config = dict(
    num_hidden_layers=9,
    hidden_size=640,
    num_attention_heads=10,
    num_key_value_heads=10,
    head_dim=64,
    intermediate_size=1728,
    vocab_size=12723,
    hidden_act='swiglu',
    norm='rmsnorm',
    norm_place='pre',
    norm_eps=1e-06,
    positions='rope',
    rope_theta=61800.0,
    rope_fraction=1.0,
    qk_norm=False,
    attn_scale=0.125,
    bias='none',
    tie_word_embeddings=False,
    parallel_block=False,
    extras=['local attention windows', 'value residuals', 'skips across layers', 'capped logits'],
    init='uniform',
    init_std_qkv=0.0203,
    init_std_o=0.00478,
    init_std_up=0.0203,
    init_std_down=0.00291,
    optimizer='adamw',
    learning_rate=0.000673,
    beta1=0.9,
    beta2=0.98,
    weight_decay=0.23,
    lr_head=0.00504,
    max_grad_norm=1.0,
    warmup_steps=452,
    schedule='wsd',
    decay_fraction=0.667,
    decay_shape='exp',
    final_lr_fraction=0.0,
    batch_tokens=131072,
    max_seq_len=1024,
    doc_mask=True,
    train_tokens=1230000000,
    max_steps=9385,
    dataset='wikipedia_en',
)
Each number is 128 + 32 x the weight over its row's rms, rounded and kept within 0 to 255. Layers, rows and columns count from 0. Numbers have three digits each. The size before them is the row's rms in percent of the matrix's.

# layer 5 attention query, 640x640, rms 0.0374, rows 481-511, columns 384-511
097:175144148097157116140156159161088144141154186134096131089105127076126159102163101132125131114090155178121098138099103104066166210152082147141189103132134069090135099110135089138144112111170142091093149149069108218157098101133111149139105122072070116122152114122144129130100121137141111105102127141146130180109153143092123112128195165149173160154108088145142152094148091204159090140045
107:146158146090071126122100169113120194183122110038086097164142102120111131104139167107137166140145119127168114131155132160100140161086141077117093169133151137115106119108125120075151179090123181160151144092079130088159143169064155125192166142135119096069147101145060150116089122118152153067125115135166104084154162156126137121148126104151138122147159109131164115108074106140171121113159
101:117121107131117108120134111140147159061107153143125058168067171083135105120106103166105124136170158117159129093046135126124121067154138083114132126176178148123102130078135094131086126189155147102086162133233170178181110141081050153147174174184212123137122151106143136134163063154135088131135134099122095080114118064102156083131186175128089117114136139162165078129119184127124209134149
099:109102131126151181165129101042114066190071141117123165151144154122107144125093156109105083176129109149149123115096130104120059093122157156137097104099167109128123134166103084129062078108168139160131076081115116138176138088106112109117127129128129162123071158169133145177127096112123120177107136101155096167099173146189145124124181135157135135147164106174168076214120098102092134066120
099:138086153126147166107105111111195080146188147136198140074164121062135108140060105115156154149115141094126123100103149133184115126145112122185096114100113105170147168136142134122155127151090162113158102152170097146176150145114161183193143139125091128206046120145147143155133077123177104140149105133159088117133144107149098070105173121102181167121134103154105169158154152056120125164164
101:116068087115093121169169133095163159120151067153132183124075116149116116121153151095051175147164142181133104140078138125182164114099106083147130165067108116104099088144145064105153148178134125099159157108077110109148130091150104184145101142072111128164126170147123128136101152108148084113118181151168121153101125128172169121143102155109148124084167143148152148166104134157106130128119
100:092141143134107160154132161143142083133120091065105123099130115175120058118113158072126157081123152117097122122187147150138128129104111119183127098120141160149110110070112134152116140110119167123146166108121165083124102086161128102141086094112157136101076090124112146090177106151093147147174190040149124146141113151110102147145080115136155171049111126023126088108156103079100175121156
100:129144109169101182122150105182109147104112140146103157150139128132118175065143087085106127065113176117154122135137121116101062081129095090149131149131115097090160131083100161193131113088152107082108145072120157133138094108085124101153157134149136102127124156152081146114100080125098062149072117117135136133121098155114108147121145127152124075123153110135168080170094113064097162129135
099:096104127171127151071131148117141079155055177174093134170149108106116145159091129154070152148151160155082127114096151137139128158126105178110116126110101114122161113098080175123080113064135155191132147103120074117150149143092128145152168166113141143179077136152145131088114087139081115095147105067122093111135117118131088112189154150167131156122133119161072155158131123114188132129145
099:155121148111108157162123137117158141166103157150149174084166092168144158111093057156085121142077146175094117131123112095096152139155147101142158133092111039121126142120183165142120130103078188120156117092085135094130157158176114139101111103151112135135150163124141151152145117082128153182112132095105106167102106155145154154140142110124087148159118126133138117109148166119109109085185
099:145166161175175154175171104132154183135136146172117166134144172077134197096113145170073128131161147168181112134082133131111140138170145117065112111137098137124184161130182103149153116142128179102118138093146150095103114141082107146157057072175136149218091179132148127115069104122116105114114158143112144166093048098159138170163168180169092131153152125174143082114092159094145121147098
102:099120099112164100119210176091114159097128169125108120101145153062160168160094156165156133104121099177059119077145159098083167162130113158205151144099133159119097191171115070107140146148205175149158050102146127105147117149116136077064123205115112126097152178145112163122109140098096131161073091125150125217112101120097087164178106116060131179167142053133212125158131134147139119116122
102:189143111102149156187087132057101103122150145195081097112119151103172127097146094150150131120113115114115121170113173122130121137160146133130112124172062135139076146110137073165080119166129080136115100138068131133192129135124147176135162161118106176081095034123179098141086110153127100115105184119198067173135124169092116087119123117078160115168143135129127117066115092126118126169172
098:179104187134094130121195112140097106144136154120151117137194209123142100190157078150155131175162140096158149140138116103116089176163123094127148075144163107125137099112133145130104147085096076107119095125168096186121155152146148125111145133147142144096073155118194086147147101185133157179126117154143193147145141139187168143104168078113127170137135149143110112100190167097088050132112
101:114151216122109133119150131148081101080156173079143123079146125126071136127107055126126119107094125131135117092073115079120078132098141121151083110128160100175076137142158119128123129092133136108088128093090128053162134132064169124115182126122148152149145091143140118194122096107189077125108124158141138207132121080107121125106143129128116190176061122085172113075170126148162117134118
098:072144164122141095130130191113068104118163108123164142133160071111044151087177162083109127153164109099171097202120140100130109146112128139121124094148117115088143119092152154149071156138055125149093110141096142101144093078137154115110172145127069159110099085079142127146112121136157108081033050186128085143074138124083138122110109063138119057203099152097071148156115159109144178146111
102:172119082137161170136099149097133152122109146162121118106180148207138147153130085046077076128139170159146111110128148129139120121083121142120122068124115109143176108138133144119116069162168122148130189164119184129155136069219150149087118122159149084091154156125137074087131102092123126112160145108136151097113110136167135135124167143118109136100096107064157124093118136142098111089184
101:078134102093115137124140191204092105056094155197125094110073142100124148150128119094087084113104152101094140133074130160174202121136104129120088148152164100168130090102113129109086113123204103117144174152094120139184133092163164123126183151101117123139141081101084138095143072155172181106182112129153128081130100091144126124125119107206104135069137090092098138178176122135108142140136
098:184143108173111115115178152138085100114107152132122137122151149180156110127074107068138113087113187142140117115146051136032105120147083139055131125102152135162148211109097125071175120135122109120119143158167101090124161115126159065097112156202097104076156106127147122103054106136072145101106108132080129120131126145161140191159146091091076105102116189159163138108134087036103109101137
102:145162162114144084094090087139179134168112084140131134147139159151072130105151124097108115145116055110131112132148138119152086117120180180080070120159112140088117103159136198082034113072097098176091080057078118137070103162201109097150146189102167123158105108093101168126105156152135131152075164150096131050095149172108144103127118097137144115156139116108067138137141104143133131092141
097:118164092171089138117156145116141117162159063193110120114098165097135088146074144100141162110141123116125138131178097145100209126145144105067097106144079134090065111113123138102074146168061183122113128128122126135110060138124106089110153141130142078092144100121094137121101115081094131072130158163113161074144145137091126141089131103122148063099102168128147090143162095083089127126141
101:052094175129156128127098148160134184182129074118107145139130131145109122137186126120155161143131085125153126147125166164185195195102126119137098104057108121122109140110172139150153110141120144137087199159115200033128142118146146143091096107140136070134095116128174132131061121076144168144158047148059123140115111128127158123076160041187176159148118119158110178133127097049118118106156
098:130118099128163181111158140110088105078106210195142122141140109120161114097183171131157169197130086146098086098151134112121090178155102125135217080130156094130136123120151115188165248132120156210096157205060117121129099123127153142158084115156108095166089117129123164147081087172094119101145163111167143178183117112106111115093157166136138144116153103152150109107129181124105081109142
102:111198151141135126156101108116102153103131108130113152130119112130112148126163040105168125134127131080131133124125156151148058076142176083160099123130168137119071072126118105115102107182181167075126158113113116118081166077216084110125079131121185163132173147105112157128132174138143143136088116133131182100067151135144109110162088157122106140120129107063176087135145049157131187106183
101:161102099092122136121088156145116157106106144179196116121041105148149087113080160137168197125117120082057117097161159149128099114131123075117142169117114132145180141123136175147147149098091141164158123114094150153146063158166052073121107158090116166135189130078100139174153205090114145131082138107105116190120106088119175141095114163149106094117137090168152127111146152206174136132069
100:132065111137117131159178187158099117116102148128117107158168178167113121104083120119170136124173108093143113123145108132075178165088151078119169158130113144178157131115098140153174116107037068081089126166126115113097110094059153144168136135197157079121139084114156152115075150082120150090126107130140143117209139120117096141091131135155248078172111103117127164163118117120063119100076
098:142144090202092128130152150102139198147092129132144059171059161107126085120130172145072138109144097190130113126099028163113172060111161165153145181123123110104187065147098129180102117137130132103118139139144156142103091139119144110128153094130107155105112128167123108089131159103165120187178139078134096132143157104103112100118095100105098114151121139157156065119111130092127086144136
095:146153183116105124076188097071107102144108196165095139142164132076148176125162114145059097122099128182024124140101182176098142142165143184124104154129166198131166128135091136137085162141158113183070137156148150145093097152178101134124084108141118065107094169111155158144142098175124101161180138183126164219156151118174143059147164122124141110171104065209101151150179136141132118107129
106:122122130129104083171173126184115151118107129141159147164144113084090164118117039089123149156173157114105150150127156133139145132172120112129063148080065119114147115140119135145206082159182117098068173121133119116150154124125090072112103158077105124161119147094138097099199090136057096111137113135151177108105066136082151133099119065133222132082134135190169122143172104110115140108133
098:104197157096115136102103072151076118050053068060092117088121176117155171144153173150135103115119092145081127103163170163128102138134150166137119090193119158071140054126124123149084163098139126156124003191095107127125156136102156181125154113110145112125163124143123154131086140126138136079120165074112100194159118117116111138101126145125076106162123144104131148109106134170143122073138
096:154164184139133154114125151153092092183070111159072135164167101108150142132134136152113127162133175152099121119151133119152107164079156180106182117177113173120130110122122104146049110057047136167184100168038159134091158146131136172099131132128119145159130180176148105141099147072114120134188119129021119144120117165158071074177150111138120180129150180162174143123060065112156070119078
# layer 5 attention key, 640x640, rms 0.0368, rows 481-511, columns 384-511
094:102129132071109101127063135143145138129119149108179134153205152102094129106182084086099163126079125031167129088188138084174109097078127114097048132107087097101112051096104169118094131132135151150103051128104165116172119211153157052158133185158127198102115129114120116125078131132126097069158070134137175129159155070126119099149092137138150095176095124072128167121127102107141131192125
106:093137113095101133110138089135129111080172097060128153113109095081105094137146156111107171117137154124151128179175184105155131117204125129136117118109111149160111157169165164103173159152105135113122114137123135155111132128135116074070169168135098186137171139133094165084111181121184125187131140136128119112139079157084100121107134093146178158124110114097094098122176173119095171129195
101:114148102124162088135075119168170176103105116121114163102161133103126095127127099084135111090129119145131217129095038125116166091197070122097105086093086128090193098170131166102143119082139129146139109159089149090145102092140173103108117143132031095085105152111147112187164113120097168146083136096115149132153157069081153124101090042120112115144149149154079150161160122140126091160132
099:068102139149099122134131112097088170129175114094121103130121129085120165127166111111158120148174142167013108098159140121099110071202116100142139140125053137108117159129139140177168110116118096138120171095134150141110158053112111154162085142141194078136122166077118144156121137166108143141112115099099128123094100162143140171140149136109146094134109135141109119121122114159134106150143
098:185115143125126144160216152118128099135096125114131128157130070090088065145172147099182122135182125160138221104189140149114128074161107107125091124187150150185118138189112173089122112135104145072129185153105093128101125154151120118160176126082133179093187126114129138164123174146133159111102057122107160122114129156084160163160078113077067192119180169164159095100172123099060112150136
098:153115128132099112107160116085101074082152150136110121114113133098154103118112080135121176124112067110125172140183109097131148102050153148133113123180119137144168165175153128100135149106110107144074104163174090100050147091101098097114211136081137165126139122122143070174136135134122126082115092146151089116104094111202117128069107156144082185139056175116099134114164126198129155168127
100:165117091114087108124120154172168100145120106132108094124124162127061124120098136177102119107131184107132161185121173095132099096072169066150064151148167084171114102134133134091146097104171113139113133073121089145075158129081038115072102177141166129135160152073116113119160089066083178138160072101212054093082140127104099126116159086175122113102089038114118084136129156132153173162120
096:059072124104132170134134130156125125144168142119094130121052144096129111147132119114141139132093086116177170151120155134117101137058145102169143106190155098102082074148136112161109128160151162184115111165066125154141116156131123079068126127137155094102113161162146182121145146097143127110172076151104116169078066072146139082116126154141191123142104180152154133120122123177123131115151
101:152154159107183157166124137188156169124162048149115090122107153077099144135117063158157107125135099102153195152097096187154141157094166084110083093130112105181080144110083134124160141140148058097138134101148102114111124125162113156100180116093163136129136066091113131158019127122108144094137084132157161098105215082138137143173109108105171181114081155110101146133076098118100093118104
098:168148081136160175155117128132082160149137090044156115131142047092113108127184227174098171133139148116140119155167144106135131097064070106116140146163109167116100152147062176117126116107114150066153177135128139133155099140155096093143186155164150195036142055107072076155172138143107145110137156116135111099133114147124164120153075147112194166130130088103068119112143095130155128134087
101:152153099097137163105134127111122184173140103110114113078111121089125100153161172082124091106149087158127226123147144191126182168138134092109129127141113181135087109151085184128097106191148127062147123089146151151110080182120109121119136136100110140082138082143105099083115135098155170130185083114143154169079135143156171125090065126089168109151172123092105133179103110084135141084115
103:133084149103079104149101105108137118139164140085080138197141084177140158151091087075079169165127158120112102177165102157082121128109107105110132102084063094125155156126114122033175110094166087129138187124121180133127181024140140185141140132151132112142107089188127081060113135104128156111113108095117118102084089168119101179118122169135132155122121074130097152130161075135146141140089
101:131110146102126109133103083089148125166152079073109110136126095132144130124093061095098152117151098180073158081142106106092130167199132168085148152093120205108088153161117159145152209156160157098197080142114127102113126158103139094132055147126117189151179119122111164114140138125227201139112086124082061122151124108093136138172166143096061114135122117118120056123125092112152088094155
098:142115131045111140094111154150120151052142193096136151158158105116127116086119160153088141146095098050134061069098087037086118121176065060159147155124136109088158136181141115157142136125216121156101121133137161116074128167140109151079086106084092130195142180135156149120157163087114054087097091060126096120166135170090161113104202143112138123102072129083117108096140148156164199109137
104:075149093092119102103143162106117193144193206124110170135137072159120075153104138091101140142155103137125117057128137124120076096145103207125082092080114153119142104110039094052110146112138121085126158134069177119086124108140071102141106167200075201122097098105138095124126139081126094143137178111117138106089132047115112121133112110085073014117139077099140127178147109123143176148169
095:111087137112136140153131134146142152152197114098217167105104142113110128145093123127119141100125129114094213096113132131116112169133069127103093106087150077099082100127092159132106183154145142116110143137150167147111104189139105120156117111122096138127122170088115160176131097097135125145135166127128147088076172137102087081163063127110102130077085161183091116086173117161103090143098
103:153103119094114107106148141133119160119115075107067113182159117159092040140118139125126107143093151068149243109102167141071153135138098079098129093150185153108094094093108233121137110123120202091115171100152199173075085151111137073116129107164173110135156178109124114128127109150125119149098091075134180106166137135090107115095119134115159108123133168113123115081113131072112147146084
099:150148129051166108095147153128168095163102125139080193152118171108086138128120107206162136102132142089192106126077088150177124132091169106104172075158168106117100103087134108150087166120152092142127117165145087106087099138143151122140144103152209077067113095138162158131122116118097051071106127146155158182160161123132088117074125125123119128101123136175092114165104149140119130113097
098:110070056124085061136115129085171153158148089140111167118104146129102098109094159176110113160135104102129097182110139139127090140113095134111162106127131169085114098094143125125120160152090117092213052071105112078081154155164107153077122022133130118201148153139147120071141101124129116110131150135144170136087112117073133071091138149125142171117078100160082132186092117072063168152132
101:105096086114119179121155166111141179131081038049154098112101144096095144141170148135148137125132090089130190145133161087116175123146139175146058159096144135148170120104155118131110089105105121167151160115094161162148122130122146122103118156110100094135119116141153211127084105116187152174153132129179106120110146157179087111146122133132168186132124141124125099155167099141123128130129
097:131092073137103130110121102137139144162113120140164138103071155144101106130144153143164112124123082119151095144145144104130106150073125161165161184121105041126171122131155078152152106122125123144156108110158119087186164165130173134089164146143079124183098168144159127119192139098140149090162159160054045154184109126123130109161124169178111180139191126162135129109105158123145167122173
101:081118134125125117137176169080123126157132157101061136190162157143117106088075193150147100123144060105087153155162199197127118126139145085116106083079151094160152087164120080089133171159086134124117130125137133133143142092180070096091096107097097181065081079065102060132066084147110075047137116159154139121075153154102118095103151153093140080102173090129125124131137169085117138120131
095:059078136101087097159085054132144149186146131119109077183083161180129133106069113138055127164154120068128230109149161148105164119079168145137127140089173128138120112138139180071162135132147110106105080121103161119077131187102097150120150172134202102141157136177107094092154139107135133122121132072182171091088143097094103123168111107111177212116084126070166142078099121152068164130131
101:147109100123179100102106106157163154135150081132128116150105164114138119178101181126099122108181108135116152155113123086148195124172089180126126145200114181120161185114075163140116214106139097145192083113104166096159091119093113131133122082116163098088146093131101088084168053106132129125121129107207125163160134141117072070076136075170132093108163150145087085150139101109126108149067
101:154103191183155158140136055121217134101097123133151115103126148106124161152133110054090143119152170137100094127101167102147116173161155186059179170099068077112118132130117136090184105120067087168145033156111106106162116117073141175131152097127131146168153131156166190107062156067110141157133165116185120092141074128114139073191083105156142205076179148137122093080149123122186095202137
100:175145137162059109145055109067171153209121091170186125077094132153084086149129112099108075110120119113131176171148137145127079163133158083082107100116092101163133084097105126143151085212148154164136166120135178134167067124162169167110171119084139158157155162128174166114146119141145137155175124136125123159118096192112184080128067215093187212099129106097158136127090159108139111081067
100:134093089129119118205136045158114137106149105088093120133074131139128100112125150151126164103132137095108156147108118122117153130126096143161150104139115131124178127144119155119112167107121163209151115130158093076090118118126172120164154136108104136116134136129141069148180146108110150152125140099090131098127105067157121115119208129178148118150199176184085172117060169127110136086104
097:077128116107086116153100146123120107139135159134188125134095108089116158071139114141140076127199166051229131103082063088116161110120087069208134125120164153134079095087157070134173101107170111124183097146173135127141124081135141118080112101110127215142134088155086140145164158125094096083115071091096160173161160120100155124147105128136162203169074182111149129114114133175064178123138
100:177154132207152091126104129079114125149117199164127121171154151177190151082156143115137130127174110152151000174150133084143087138117146126169191207166095056083130137071135085121137215163126103153083113156113114088097111105109136186125076114162116082161136144166093111127036088124106065108101097117077186145109141097151110104120118113138071097172126081097088138129122142121088099103046
097:092104120094168108107071126132110105152164150038128132188156092062171153096138136139161155126137148169066170133149118123155154160111176211138122139108156144144113191148067146119151140188108082146199175098107099169140091091140132100158110105187146198104136123154160154106135167138126141114076099138136120078140086134186091143110110093108104077132173107096146083157134120084145101125133
094:114153149161107128075155094186120096115152125128084142097127122096173151078141119168120074132169123128106223149099151183126086109145117146113066118082196148098132187106075184128163118155178134063157152080140102082177104147091085079138087144189126158170176119092176180154167093082166106105135081133145114114100138136095161163092111078153141104161157154127072121094147085102156109089159
# layer 5 attention value, 640x640, rms 0.0359, rows 448-471, columns 384-511
104:112163158157161115080095120179135093095162103087111167157118108173104080116086072188120181092062132134147129134130087158171154173127199153107170226132101096070094112147142146143178115164153171052124132170133122087128109112198137128124120156103060176165183150121125162096116124203127181162120168160160123145141128060099112157119118104126135065174113095055101116147137194146126071106135
106:099159133127119116134179133171164137149167161132072099177111193120143075141121085169127111163062135145104151185118143117127164133139139163172162159101102108126126144092162118138153119124154110115130146096122122058141064123176126136124087148143183160192107137136109144195135047129098138087137115125152197157106065125134115110115187138082105118128159081128133099095154077169152171107103
098:129205092129138149118094179168129099159135141090135174110109093122127112114142132076175241064141085164066138132131085184128127127083182176108121166124152141122146110120117104127116091167150157116108085163126138187144150146173104118162132147169149186179134128160152095045099122133139161139142140131084129186098165157084133163140080099114110122192123084106122107133071152151166139134196
109:065165146151143182130177172166124173175108139175050136121081112179070134113153171153167106135141089167144132141126143113130105172094136213095144104108120098161113116130157144111159128138111135097120135103095135144059179132169145134115089118159105096216136120152065203161102128103110104156096130107121133143153167076050072167085114132054121159114146136193180052138130170137107110104136
107:057125068159190198078104158147160103125163169131112102063159118117158123130090138112157156167138101137082126137121132073114090192151163134133152197159119111078096166068127151119096157146186113072168176130087087144151133164110145069131163110132120186139114154117130169096143118078163179131136083084139100155121112166123077159125124143099137109121137132155142051128079150121076120160103
107:128138166161142104129106161183065111116104145091142110142128122182159138086135189162144174175156132101117136161094061106161134143141104136119107131096140121122165109167119108158180154185158158171166083152074122043136096141153121104129096100141125072126112174174030182139078083205068109177153127128178136124102152106191100096119132126145141152133148158142127129078090107118177112106126
113:100134145151154069192161090111090125107099175158137153084118097109095201090169085178153116125176121116118133122104126149098126131119054097142158159097191118112093071155127116121130142097119135181171132110103094140123110080173155160113153107184148145108150204168106142119155092162128077096120094136049145079111135149092151102119081137129099140147119127110163112154199153097147057109093
108:105098146165161165146122142168063159065117109162124063174098095159109141065136152150115143159167160154096142167166156125142137181085106065066116135131112172111111111128106162095095139126098128118203101146184120106124106118125143128143168142113130138072099094201076045107106157182096149155115154171126099095088145085089150162165103139132124158174156165173129104108145172138187074150187
106:147116080128112140127119193055159180126131186124127133160097132106205127145139173101121112091122093094152129142132123138167131052136173170129102127134111118144088165123137103118138140083102145121112080104105086071180146173099134129150130122159153148141115149086083121110137063134130102135106132149097140104116189162189111138124112143094136140100224122147096167082131091116156121135090
108:094120084062133146155140133100156089145116130175122157149145133117137195140096090090130153127169099154121121158105129199102117141116140145159154153140185148135141102152170096103041130174110085153147081129146133137089121065164133148158108110120184164131067150120131086148092128142081171148087131095060184157074138128090113048114108163149107132187180130176153109159152208188142116141169
102:133166117172136147114073128037114154177128123104059149157105088081107083085075099174097126164110098099149130139146131152170155163159143091159165141111109107135115166164096121104103057132145138082173113117185131130183161080134116165079082123182173167176097139116147128136119093113115175103151129099136118147132186140123197149173110109145164157108072125108082068147131144149108166128117
099:117118131104108082108138133068199148138176107131075090110080112157106100207147201167145142129088120126106138177138116124170117139176129100057181126129134109123110130060129150124109078121166104121116108077174107155167131122108138183121097143120182222122101126173155174116098066074172148092113108082132086207144087131090144118164062073166127121103121169152099110099109093108136189146084
102:131118098141143076108140098103106047154113179064084162120093069170101179150144162110123189164183158108114136187147145103153118131074153120096157114138128101163173087149136140124075091097156101146099079141139111130119140109179158135120120126173128108147143139180153153118077118146182087102134118176134077078185142104085123154147188066178112131158134122167115149111158175140100181180185
104:074131090090125171069215168093126147124182105109099170103106132110131146156181193110135152126115135120128109113176168144183155079100137151121132107129134094122088134139120135135043111111102114168058080101101123139074114153174068125075124098154083121087108133131130135154092144114124097133181109114174144109162129105184136180089163137082077157126143126204116187180128115178161146197163
111:122116110185123124107140156154157127082105116127150107151103113175118122120095120169167133151127136092102138156153133104127113092090146158141096122117120150163129101163071150128140141091163149167151130128098031099108169144178120114160115139095070166103105058066123088138088090111163162131139140121164094082106123127092109166153084128131092127136096191069124166129118179145181051081143
106:136115128119147124143158087164114130128129148159131095079132106118137109166160145067099099122077149155077141100154113128131141136171102154144112105116149149166148197112154125174083139075154087112085142065143093089160121164109088121116114130111141086104132055114092168145158127195123086116156076100139152150154077077161105120056154103228115110108126091183099173161104078101122192144109
113:186077177145074128143156166162128096153139127125126148117115110183159136135143147111081199099073147078123140153145130165165143093097123197141156113095162124127191108118164103139101119100084082131143210109208127134103133117182164119134095159103116137141183200104130102171099141157091147130178136122111117095141182081124121145150101041169176098081117096192119213084149134194164118129188
102:130150130143123132146135137101095153098081166122067167185116022122119138121167181121149079135145113104102139119135133146170135055130138102080106166125147101127133143240110124142067167136134146088148131100082148127129181123070071160189106069138128122098107080119089134094129173079134085103204127167158143141080142116150134131182072164204143112106137159090130090153090154043146119129127
098:132082098153149150175148210181116117140127166157148124135074140156208083090067104143154178067107120109098128121120085135140113106132163146129087223179111128097099145066140142118202176086089084127154144123074056125142089070142217099205149152169139145190132130137124104098082058134130182116148192164119061139111136134154110114186106066154132111150154161139150099124085167109146057094121
108:099157122128133106164189118113161114197110148083132165094132176103162088149086158117145151135136172139112128103148131142104102069199080161131123135186140177151182126127079118134162083087181078120160126135155082119154166154062136109137084104119108166138169142126173080124112061063108159084160116049171141133137191169203139093150119109148166107096086133128107145122123120143133139108092
100:154122125168106107117173112136117093102094136108134158091164148190089134181187145168126108165154127094131130119139145069113147123136104163086151119158100124164110087153111113124154111123131161157171105141125138159097137127152100126088105147142136096088109105155051113149131198162124081109137140134078154130147117110091100118097225117139130137175100118192120080167134115151104153080053
098:110109098141133129116191135123162130166146095140167116073075107143170122147074170066155140064103102166137128130106147110069170110194140170179119184143182109113118098107106134187130130135092123143102192106104147118115173134110122140067145139113094126124146100057131148117127119146143195126127152086098155130141110137125100117124180100081124066142208124162189122146124157149099120158179
106:087135096106130093115109121091119093114114094112122174156127045113130102123127176098165163091152135112092148155163160160184137114046079147161154126129135166166135100108053140125086106152053104092079091137181159133129103148138114101137086110136120152152149135160159133131112183106146070133172113139134142079100167132083081130077123101074104180119154145115149132077159103169148107140109
106:192100161140136098133129108068163107150154133107083111113106098104161151156115134103091103187113139095106138156157105107143160104130135146083109088087111129102176110115101147151124139131167168203156131128126129155132134149121120149071156130091127144115094122155204134086197121096155125112087161160105044142170133125103135187171078123162116130118084141138076110119116079109151099149133
# layer 5 attention output (transposed), 640x640, rms 0.0336, rows 448-470, columns 384-511
087:155038122113183197107055178122140118148152145183182154149167142150140148105120090140114180118118148101154252135206101126111148174122114210119143148107097092095176098124130087137130095117097141155082123119065129111175127101135099123118113139168144085103150080116146137103132149149144133141063150076117077178125167106091150120150087145149124153166126133133125109192131128109118101087056
089:113122172147151121150165141103056090128129122137097099126059069076143127121174121085147171097162169215120210113115189148176123183158130111163111136132148125127127137147088106083075133124117150197134108167127158074142131165156126197117148104097115117138166128120166183142132168052142074128143143125091132146155087187114136153113116149186158138123150108117177099114095110139131182121136
089:166136170098143151161122134123111150126131136069129166087140099058131158051109155149066140144101100171134169117174148121166201163118077084098154113120086139176180187197115135116077118162119077115114159118112205144093143126150146152149112147121168153098124077079124096132182101144118119119160120130075140126079114156143090080136128077129205170117133161156142145181131163121109154152122
095:124128163140117143216106126107103174124132084173123116132077126019095121114172113117132145161167091129143200050113179158133134173180122122159179123163071107148105125160157099133129123087141117159157120140122124142132211160104194193140104130096111139137124142093151105103173111151143121155131121154061117110143156083069124154107189128144107090153083195101103139132149082105079153137037
092:117047166142107113194186064089104087148134163100058142115163133077156174128172073155149137181116129143113204152153136133128137129124104129128106092160144102108135148140115080183108118112099116116059136139136143120100143121112158104119127106163165112130129113063163099146130101146119089147092085145119156155112165059147105131134142100130166159133101132194124149174122206104112126129082
093:163121175138090120160117141135124118121127138138182129148125041162105160151108103131114116098101102109149150050110135109154144164149083150153134117135150135149131149133114152136113144083124224131142109132146161169185122145167127191151127118125115199112081122127092136148151149140098083094132092116124093094194138136144108112179137145163083166114064146141127170109091131200138099139037
099:140144088183173084141107147112174125140149118086164140103146114142104129119115173097128122117137116125073038095106119136078118122123112132094091156084202152157140115132139131124142108164112117049077157145137106137078137077113119102121032068147134147129115194157084161125149114114156127156153154149135099080109124154144125127130054082156104028106104120128201130118192124152125167148118
091:096133133072115163107067134155082153123134128118179133156158132126114148167149097155115157179093108099116169142085150080113096070123124153122104120197113087144177108163165197108094137100128138175211089136167118189075152112109102101118108120131145133146076118178089141105093167135121134073098100126149158044169123087134080127138080095186119118082139155182104133123120111166204102123130
094:123131150128135123144141095154074145126116149105146131084083068102178180074110162084088152127071154146141091051111143177121084080139146158157157107153158113132113187127141135136106139139150121107120137175185185129129131137106139165112124090149155134087171063102104105131133151116114128167076119113108115106145112155165113123159136126139192158110128170153159115086175166098167190149144
095:099176142139124111105063129124170169115135108127122106112167158119121137170126167093083108037151086171114108139112150124185138135135150082141126134170150111098163149099154080142101111109154156175139091115090173092179115181168121152161097128102111069087109118160072160116162097115146128149094144080078133077132143145088138104151177108134123171136124153162126157130153094144143131094120
090:115131077138107162112120127123144135208127104136072072140076144152106116098117151073101092132146148162131087197155099074095146149104187076089093143146105167144103123167135143127140139193094115128140152117127109127087052049191083116149117082133117149100127128156067224072144139136177109111156091104115150104139138139148110136113097074143142158115117093227096160202114101130115098163182
094:118157062047113122105146101148124182144132086151069103164104157126175086151153136133105060156139155131140143187144074159112136101165079126120120140149107223107096130123131088092135118115181103183096144113158099123080128078093114087126136135175135114120132137147089161095141092097142166120165120101140134159142136144159102042128112147115095126097144031152132126157112126148132139151128
092:175156113108153115124112110151174148152121125121121181140076149164131102107068105153123122178132113139110139115144072140130120226174116075167128161134109113109186183167116143174100145130167130135130107091124121188101139128134160153142100109140124103177139168111147143086171110145095101074129089025082165157129105088111171082157113093092032122116132128115138174136143169128088100169116
098:169131130067142093147075105071127112100104090140165129091130114100149147125113086166120177147105074066137196094112165167167119125101110115114173138152113078121132172149143123114141111158149067193080102139188119163117122168106132117131144143167156201122152116140192119160151071149114109134170091108135102083152123076143131120167106133105140126079169109112160143082118138094152143182158
095:140133066128120181091150184141142130087072123167105133129190150110135106111091117140069161152164155103160085089219162142119151124056123157145102146100194112160118131134174186122176124130093103095106132149151096137121123084131109115052108129122197142140124139102124119096129138142188167150116108141105139076151129126135133150118138146090136123159144107114123139148119099115143098082111
095:097166098182167085128140149100123150138128131148180120137068089079060147083098146151186145102134118113132126129109118188113073094203145072172079161115106145148119076078124176086157100102163062135062107103117107169160122218115060140128151140144133174124215157102071154137052066154074150151057147116114128136080133066159163111120126138143174056123124122109123083119102080174151162125123
097:138133097141087116162109106096134083069140103123168151102117132147126211147138160169191134151137104083074153109142205092060126110164077149157137061064104200110134113128146118111132132120142101201118105081127129198119147162162101138136093067088163098123171098136138084105121115166047151149080107071104151156161139095153116057126191093157106090115102149119105125128136082183134115119102
089:151134112144165102099091137032127180138111135136166128107110097140202124112075113093086140114108084157213113080161097168097151131132174109079178142115121153154193149175154130176110137143147102095128149137113099166116135126140105075078162121127121159073098154069061145111095062236154122119205113148132113099093098147121081133158071102141125098121124111124144123117130140042104143108093
089:162075132091150118212146150131131120084131241126173159116162130111121117125162148079101138119079168107082185082183149100123113141094081098126100169164151140141130126165121167111124163077074108152137090078131127143101138101137112113115141127096173083156104105105110063136132181145119110162151099160099121158196126130114169113153113117154175181116154166157106138125115113124147139132112
090:080147100178136093134146110130137156199158110150116102142133160119105116125057159102114082165179132102173036148138110147099070123120085048088142156140088149123056094126152134108196117146154085091061150104154125193133090111108114134073169138088130074137176115098145109131113087085067155173135094161161162216117139083160133074100121115148133107122155135104172130106086127142124079170161
090:112111140143083131089154107192123106078146104131145163146072119141100083082091156168107141150129129193143067069101093147150121142150190089112162129090139147124135116131111160136110110154129179131153147091127139109102140119115153140148098107110152183117065170154077150109131155107132132111187105130122144164077085184143152132118122107122138123127069120090056147176088161065122139121067
085:151132125095132082151154169055152068151183183116080175125205149062116147124190152048118118095168144119078207125138092146139089087199097121136174170164071140119114092161091080127144115099139102143094136101136109096140164108126082128142119130169129124160182116098204100164104075121081179228151141126124116162130125128117104151114208133109151114111071181150129156162128068120119163138145
096:131199082141098112079172084109127085119129141153208171159096110104153126129093088129136122128173138173144178134172143146092127146155137071142143088137122108145125135136137111139111113185114129167153064120185137155077140145103071133166151144145179140144152158110159116090149096102141146196154112108133190139158113160126070129108124064116170090120125155110171093128133098104124136133110